From a checkpoint of a small transformer trained on Wikipedia.
Size: 15 layers, vocabulary 8192.
Training: 907M tokens, 6919 steps.
Each number is 128 + 32 x the weight over its row's rms, rounded and kept within 0 to 255. Layers, rows and columns count from 0. Numbers have three digits each. The size before them is the row's rms in percent of the matrix's.

# k: layer 11 attention key, 256x256, rms 0.0837, rows 138-184, columns 192-255
# q: layer 11 attention query, 256x256, rms 0.0808, rows 139-184, columns 192-255
k138 096:081149136115120128128068130109169117106108144117197195179131116142149170068057071121094103137114198166130077143167169132118161144211087128103125086145172131073075097131093118108128159147111130
q139 099:132110110116137116107194124166095099154150171165149108177131197093103114128062133120061127067145178054137142119143092077108171103166187140143164118139131114168078112093139166087100115104111127
k139 095:144093167082140129031132171074112116130062110100107074062115150113144155064113120113113099140165111103083099108098140162115097218110162095152148114094080132078090100167153150149122133137148152
q140 103:106147125089139117116123096160121112102090093218063139130129107110109136206077199136089103117073155077161194136094143151062137103147111158154103128146142122111157121078142114106110155125113139
k140 102:112150159149202135143174137110121116147123083141119093108147163151109093100033161143138117139100126114113141075098097088079117109174145160091105125147142102101115075180107179148111207092143140
q141 104:093134146174144101190164174139080154110108151103128164133123098083131093180124133146103144143144105135154128119134165122127132179107134104127145156110104126087143155132140131140145117167139130
k141 101:110078177087175127143122079098079134125126173151101204111117123090101156166090118153149143104113101116185092162148114144160173050129144169123127149126142166129174141143131116077132113159189132
q142 104:081100141118136138144137154102095103138122183121091118121166123205117131098117080116139133118108139108099089127101193063152078131096153187127092035163137097071088122154165156138106154128092134
k142 097:162166169138093169095119149168118160132167165140075125131155155178155105111116163141114125127119137220051134157157140150135153149090119081125171079098088075051114095131203132092112124091118133
q143 100:162115140164122115104158174129095082164166073083115042183127152094116138118128049156137185121114041123128124159167084097110121172112162144103152107140114102124095201095093054083064124134089107
k143 100:058114148087165134130134102186105150116140121090041191092170104126118090158156130038170112156113133127111168174180099096120138116084195131151089079123108118113071142155157146050199125189096151
q144 074:100140143125186150145099193133227120069168196104142130118151110086150106143129214137133095157139140063149133078119136192067172107115093066095140081103115175207072139086079105101112125142110131
k144 086:136156121110121189133155102146115127123144184127118108123098156157120113129131184068140134116135155103116151112093130125178109121103159165113117138145119099074149117204133089124074177135098087
q145 078:145130140136156175172087141191159142118078108145181163073109104157123129055120103118149147118186118120030133133092160142225176158063099132090142137135091120154062179137120103134132125131107087
k145 083:143108145142125176146169155120160109154122210129102106134097077113105064135163133135146112118124139096058134078101129111142100153089090166124099168105170107150135163130126116091105123169111078
q146 081:160094152141145148092198116118162127079164119158102104160116133086155057155144108093126086161128121083161041113103125156123096087094121126173099098178130131126146146174164137105117147149189172
k146 085:209124156068098143184112109097080133165085083139104107090132094188099158165139133121132142126098107125162094139094123166156147173160121162140118100149185136119123120172147111146073114086062124
q147 086:162178162114166109095163146095075122120145112111139187137098160152107162127110169123143135150059078133088128070143127135136122157144165160115134117175127142098103146130033127143083122232079141
k147 096:131127087117117116104095063124162093141173188134079149118120105177145105146121149111122089134092093149144127113130130162087124135146108165170129209157070103090108147149107143156144158185134078
q148 091:083167094104181116159141145245070103129097099100183106110180171134083078116122064100129152137135125143032115098129114085182109183107136128112157159083146103195049155145089131133116158153108121
k148 098:107110164136187102138118182245138162151082170101092130132155108089131132141133132124106164148144187120117126115154125063150161114130150116166097122100105128152098180101182087084140135115153144
q149 109:123131174139111142140180151116159158115131180125069104130049144097076144198159174142108120125142096157179157153120158120122112112127132080165194125154144080145154093088164138109119121131159115
k149 101:100116184080085117165135120097141122119144139107159124144117154105094167111167061116138148091133170105098087134099116135144191093103149115143151112138131125197081146155078072138063095117151155
q150 111:137149157157153169147166114173097094061116119075135115188134159146130082109128121150126186152139149110100122095141129110174126132073131124058120180117081109168100072103150117146176066112127102
k150 103:158156126171190125118054066196097119128203082181100143040140123108134113150185155148123150158066191133149131129154179157129121134110129098142084173191106104121112091104145166082197167130153119
q151 082:140143043149112115116109123162145136143140135152137138116125142147150138156060131120108113154152145115163163176132083170135101153129156112137172105103166135115119150109233082163106141119129092
k151 127:138137168174153145125107105089097106146138169149149090130131121099105180068186146128169136116102154163096134113103129112105134099116124180143144123132140042062108180148150142130110159134051110
q152 095:155150089134134092170143059140076087128075098125176071105101133115145165132080090165185072177126186086076119104149125150121128143097096135069164100084133116177167063107138109127083114070156136
k152 089:133067144126149149188135228119158054131135135127090109149098166185160115172166077096164117151110124179118130104131135152096157134056141120096143137077084121095086139105114124148117086127115180
q153 099:136130161116076138064097107116135102132145101104127187131111165152130126177157101094154159156112114160142100093084142140159140137100163081079145054095051136106134102169087141149123140108104115
k153 100:174155129108093137141108125111054139102090162103125170163148148114111080122179130130086104184152075099156241124091063164050105141137185131047092123175103185120152111121137119114096110162115131
q154 098:068136091156139143093120183157196150150121109117124103156151111139127097155133165110063125146095108142161151167140088151188077099107102118131134165130137112123107104148114124057103167169121156
k154 100:073168129138139118127177164071157102141148123071120135155144141154141043178129171087135096094132138097132102117102164187174118098065099128177088173185093130126133131110056150134131141120127115
q155 100:180137127135146084159144087148129092097165070140146116125128176114122141165096113050160153077080154132099070148069148120109103142143133123107125170142114096118090107099153127166135104197054105
k155 105:138097072107077148135143101074120105124147128140140090067133133178113117128104086121162100111136166153087228108183140130088049123146182098158111105128147152072084097124233137082097131170170116
q156 098:127120120121156118096150121081183180116157060131120115104149137150149148215128172090119182125192205131120141081115149120118149109169143138114091176100156117113157097169158158167205087160100146
k156 097:164094078067187139119136068134183177128170096151091152131087172122122163125138143109087156109107086142135140200144114127136113095136125158144118134127111134086134087072173183133083159142134149
q157 099:099128136152098143155079108163104121113089118119105100185156047168176124127157100145126101086143116112107185173098086093104128173104113146087155125095154109140192160177091126125127170123162125
k157 098:150121103157131123122071067131119107128064123106099088132134169084123163167133034118110167109122146106125159114104136139150100130085120146132093078132081149144096123092197149108120115097142152
q158 102:117189129160134081137107142096104186174111172129140115106129180188078100132048119102161116178207137122104158144137134097115149092126118096171174145145105161125165098094161140101072157146142143
k158 103:146151193134114180129099077121109102116086067100142097140126067107165131127118079176150121141100086053131137123115076148127165147134172180164155112128147109157071110172094104195122134168142129
q159 104:146154079135089105112120086130102179174148098122171112160130080107100165031150166104156139082161077125102119112091182109131081134185081129128136112105141089139154139123121077157095158131122113
k159 097:133155095154156142108171130151093134112134151096061120122146056139179101209101071154099170129114144166107148098077090101170116119112106089124105175117112164109180146109166149158081143115119125
q160 101:094165121086175200180115085106122110157156094157159099151084168109049155140108114072125171108199136123091137122100065102108141056124156127099153069114027172131099097103089119169074149143123098
k160 095:170080123125135112142033111130115120111173127172181161125129154117106076181156140072177135092106176093142137132145159076194142092143149129096062157086097205135152125109139103110118132151113088
q161 093:070086138092160143130108093159111109143161155143125070153160117120141101117063104104106124134087145158165181091107255071116115132119122145130131076110160184135133114110126107109081140125065136
k161 094:090144142154206161077076200140104073147099114149134172196125090127145102144144170100135132126159115143138156153144142122143111118128133115163105161089190061059127074150134136110132084133071092
q162 101:092155102150104095182131178146123144141143056146109166108086139136130172080182144148128135106122082150129161123145139046107145118141087134135134156168132140136170115082114149117078145148120093
k162 097:104157177135143163092127064066096123120179152155165148126117110132142104113155133137097189197134061171079139151063103136107191086171117112109132159142173149119136082113117115125088101156127124
q163 099:154097135063173101096113133139123102097116178109129119137088147120126128158115101151151160092117073148148137132143135146212183055168119051162068110139150101145154163155098091126109122203099168
k163 098:141068103130169134122111113140089107152115123130116185103098159129145057154113175117121142099122083145136130145135098101122080134120138096127146136106122151190167148145105177122115152148109177
q164 102:129133133155211119132092086163100171152147193147092193173113139161099131181066148133145119098100113142171067165140124147138115147098129106204105114105073157068153103098130073119159112085214116
k164 103:081134124070106126124191161091127213118151121137172120129172185109128166087128149127100110117130132176187148167193095101139104136142156093183122126141127153148173160152157143121068082126154152
q165 100:110125125095152176083116116166097106128156121101109156162159111129111141100142138090141125208138098081126122136109144148181144136120123112157169145183104137130134163119126152110115145123110080
k165 100:126127122128107133122087135140082107123148084160167153147176149158120168176113157111139199167143112079137141088066113093091141097176132143132118163125166131126155154140110119152116091150127102
q166 102:049152060092133166122130134115121156130154101085137099090088077196086122111135166109122174114141154126106130132118181119119169150168113164092123156159125162115160113138150127107116113114164102
k166 101:109102080158059153067222112080151147110094131152121186156104132103124115108091108096094098130077175163088166173113140114113157137064099107091115114180171135106069131158117128103092134155084172
q167 099:117170098148112104124119048134161071207100152165167147142091158075142067146124141133118107115118118106153118144141144158164110144159120161117094125098186123116131156136165118049140140100111154
k167 093:113164095173144091092176173110099148114128144133105156138090206094092054158101128111124081112166103133159128125172070141201136137096104165110089111115134096119146094126156103145212125089186125
q168 101:146154158153112170173065135141130078163124110073143157094144082176106148102098125111099152138103135103080106101075151113172129182102145102113148136114116125100116144129138142088049114160162141
k168 099:102111095125194145124121082167193175186118155092159099119090181116122146108099092192120127139109093134099168125081092111139140151124120122156097121119073116114124174080172113096091153145191136
q169 101:146058060153207109065130135094164114114096106102180124133148141113119118135143125119139064101128116136094135092087168079151084126149157127139111114147138150150067120136122129117129157044139183
k169 097:114128147116127194090099150123062183125121142103129163132188120053110179185125145077137098143143090116068125065106124133162099135096128094103070046145230128132112091143083129173149168073129124
q170 108:081108160153134107077123106138109115168118152175166174215097097122088195169057091145142099140098154119108100123135151126158113183095149193159106108098160126125070156138117100112158108141116117
k170 101:129060086128107155111094135118151142061160114119127151184140118178083160129057076094216108095126124130147090195136132135155147197110087124092152173111153129130138167084156155123183114133191142
q171 097:128107103099074142145130089111110147149144130097135128131055123050114115132123146142108144123124112119096174116108106129088100153130099123159091132166167149150196154187151122137101126138158191
k171 100:152115122101167150097143125149119159142139122088176174138081155154106127141189161157131117110168097116128108121111103187167072095157095098150122150106140126122108168144144114142159116147168121
q172 099:108120101113167082185180137078195125083159105107152167128135106108144116156126137129092087112130146140147111113165085088118127096150152066100116133150168062145051093132110124143136086123130113
k172 101:144125164133113138090123133094118130148086148176107102162151118130132152146073160197068067174126103152102132113143218122116084172146161129150074098138077095153201106129181171111088150145157073
q173 102:139112105180145093141137133151130136137128206104123118087142193110145091060143131110115127167166204137127066064095117124134133110166134163141091147074079141112083160137141178156105114121131116
k173 099:067178143073133152107041139171094203119106165134062131151094169094123089161095182099123102120099129140122120120111119164076108151100151128102092054152168138161155134131155072136147093132108137
q174 092:151131093129087149170069142082186184132182114080146108119088109175133136191119125148072140072187103130123145094111136097127092101100114125105154173111160082127187144183123105122151083111156151
k174 093:150119155169137120100172096095169103175126102135089106176189131224067076061114098136160113136149090164131160080140122178095150151089202181092044127121134153118115119152117169129125103098147041
q175 099:153189113068111130158138100134131116157091135110123159144136128206132149124154156161161144145158120127193124155164102145136087122153156150141096135101170162056123145118137079201161049177158163
k175 098:145148088110095083151112125105092126179110186094162119098106156129154061113132145100103146079168204181120141178135123075117114095131156168110177150178229101152086167131092147109158125132151166
q176 096:128169092166178111117131165088042148156138146116122138143116121120138105074138169135137145193132161111192141107142160142115115152204104104148096136098166125107108135124154122131208159176143130
k176 102:089137117144110130126102152142060109146193127079171134133118150122070165107119183115091128111112108124106161128090129119091126129094049135100127091143093127098124128123096168135133172128113200
q177 102:165146151156181136131103146105074176190146124101169139123104092084130156103181156122134108116100181094049171137124094171106183110143187067126105138107163175087178078117155110117063085151160098
k177 097:167105112098155094149123134108082098117073089184147151165086119170065105136122183113119124111106076179096087114177104144071149105130143098095130122170146051140153159098092175157094072132158116
q178 101:135115200066064147143146141158093154118134132131185135105159071150086166152121141137073183156111110102104136035102120111167155163157090056126140152179131103070122167124118131119057122094108172
k178 098:164142151064169121078153167184092143166084075165085105075154128138152149121140192135073135120101116054112196116130130198151136188138137078085125133126143092128087083075174127084103139115143154
q179 097:166138175128059108170116153086123141093102195096123176142145103129128110129141150153112118118149078152074123059140164164133115139084148167100161090125195045147139119108123097128141140165154122
k179 095:083107203119180133103144099130202117159151199163140151145100120129135103081147074114106120112114113148145174128115093108110087153165155185141161153122086123151160126109088141129141157094183152
q180 096:120142095159079178136172092125143078131095179131156060139142097129114129130171112169103124147151031104109077121115150108022164145080140157113159132099100148079088178121177111079151140136077138
k180 095:125157129197144118118131159148090099153197120130107127130150107088127067059140145175096126158133140111124128084119124110098129150199161211147114132123140121101131140071143087120157098050152136
q181 101:116106145107119048131135130137148050134158119135161158171157166105126136184122161130105122138143099125089099161126112181143144148143099130159129160177210141107139221127071128118126129200194175
k181 094:120152172133178204101126154085154142159105091068099147094167094126131069191130120079153083155115116159111114129099112093155142093118150105113141101142083115147113150147102162094088123147161108
q182 097:200161140137132117119147093126172162136090104191135159148153112094099126054075124135196164128083065155115125158104162151174217136180090129149148121135041127137112122124085179136131133103099150
k182 103:165102133167066128098125106138074105165114133079115117168120153101125106170162137171111080111161080164114130129156150126075152048177128176131116093046125239114135164114105121084158107138118171
q183 097:080158121132134157170109130107112101133095161138197119118183120153091085190130174129136094217183137082123080116084095131209164084121050145096088122121200127131068095183130175181156161111103110
k183 098:137129105190153125155111141156142098156112145150129145118161148107159154173083148133131130149097077113143083149085119185167147129117084150123138157155139095069131118104067164098131112076095118
q184 097:105115148114161132132137138153096193169112152141156104143118125126152188108122171109163135156163159179188102080163133162121123120163188128124079141129148099195087106095122124167088126088093117
k184 102:112154168115169151134111114124078085063148148126158112084136114134113147078152089151084149198086111134145088130143140118119094112115108151117083105159135170148109183116151158166153142150142137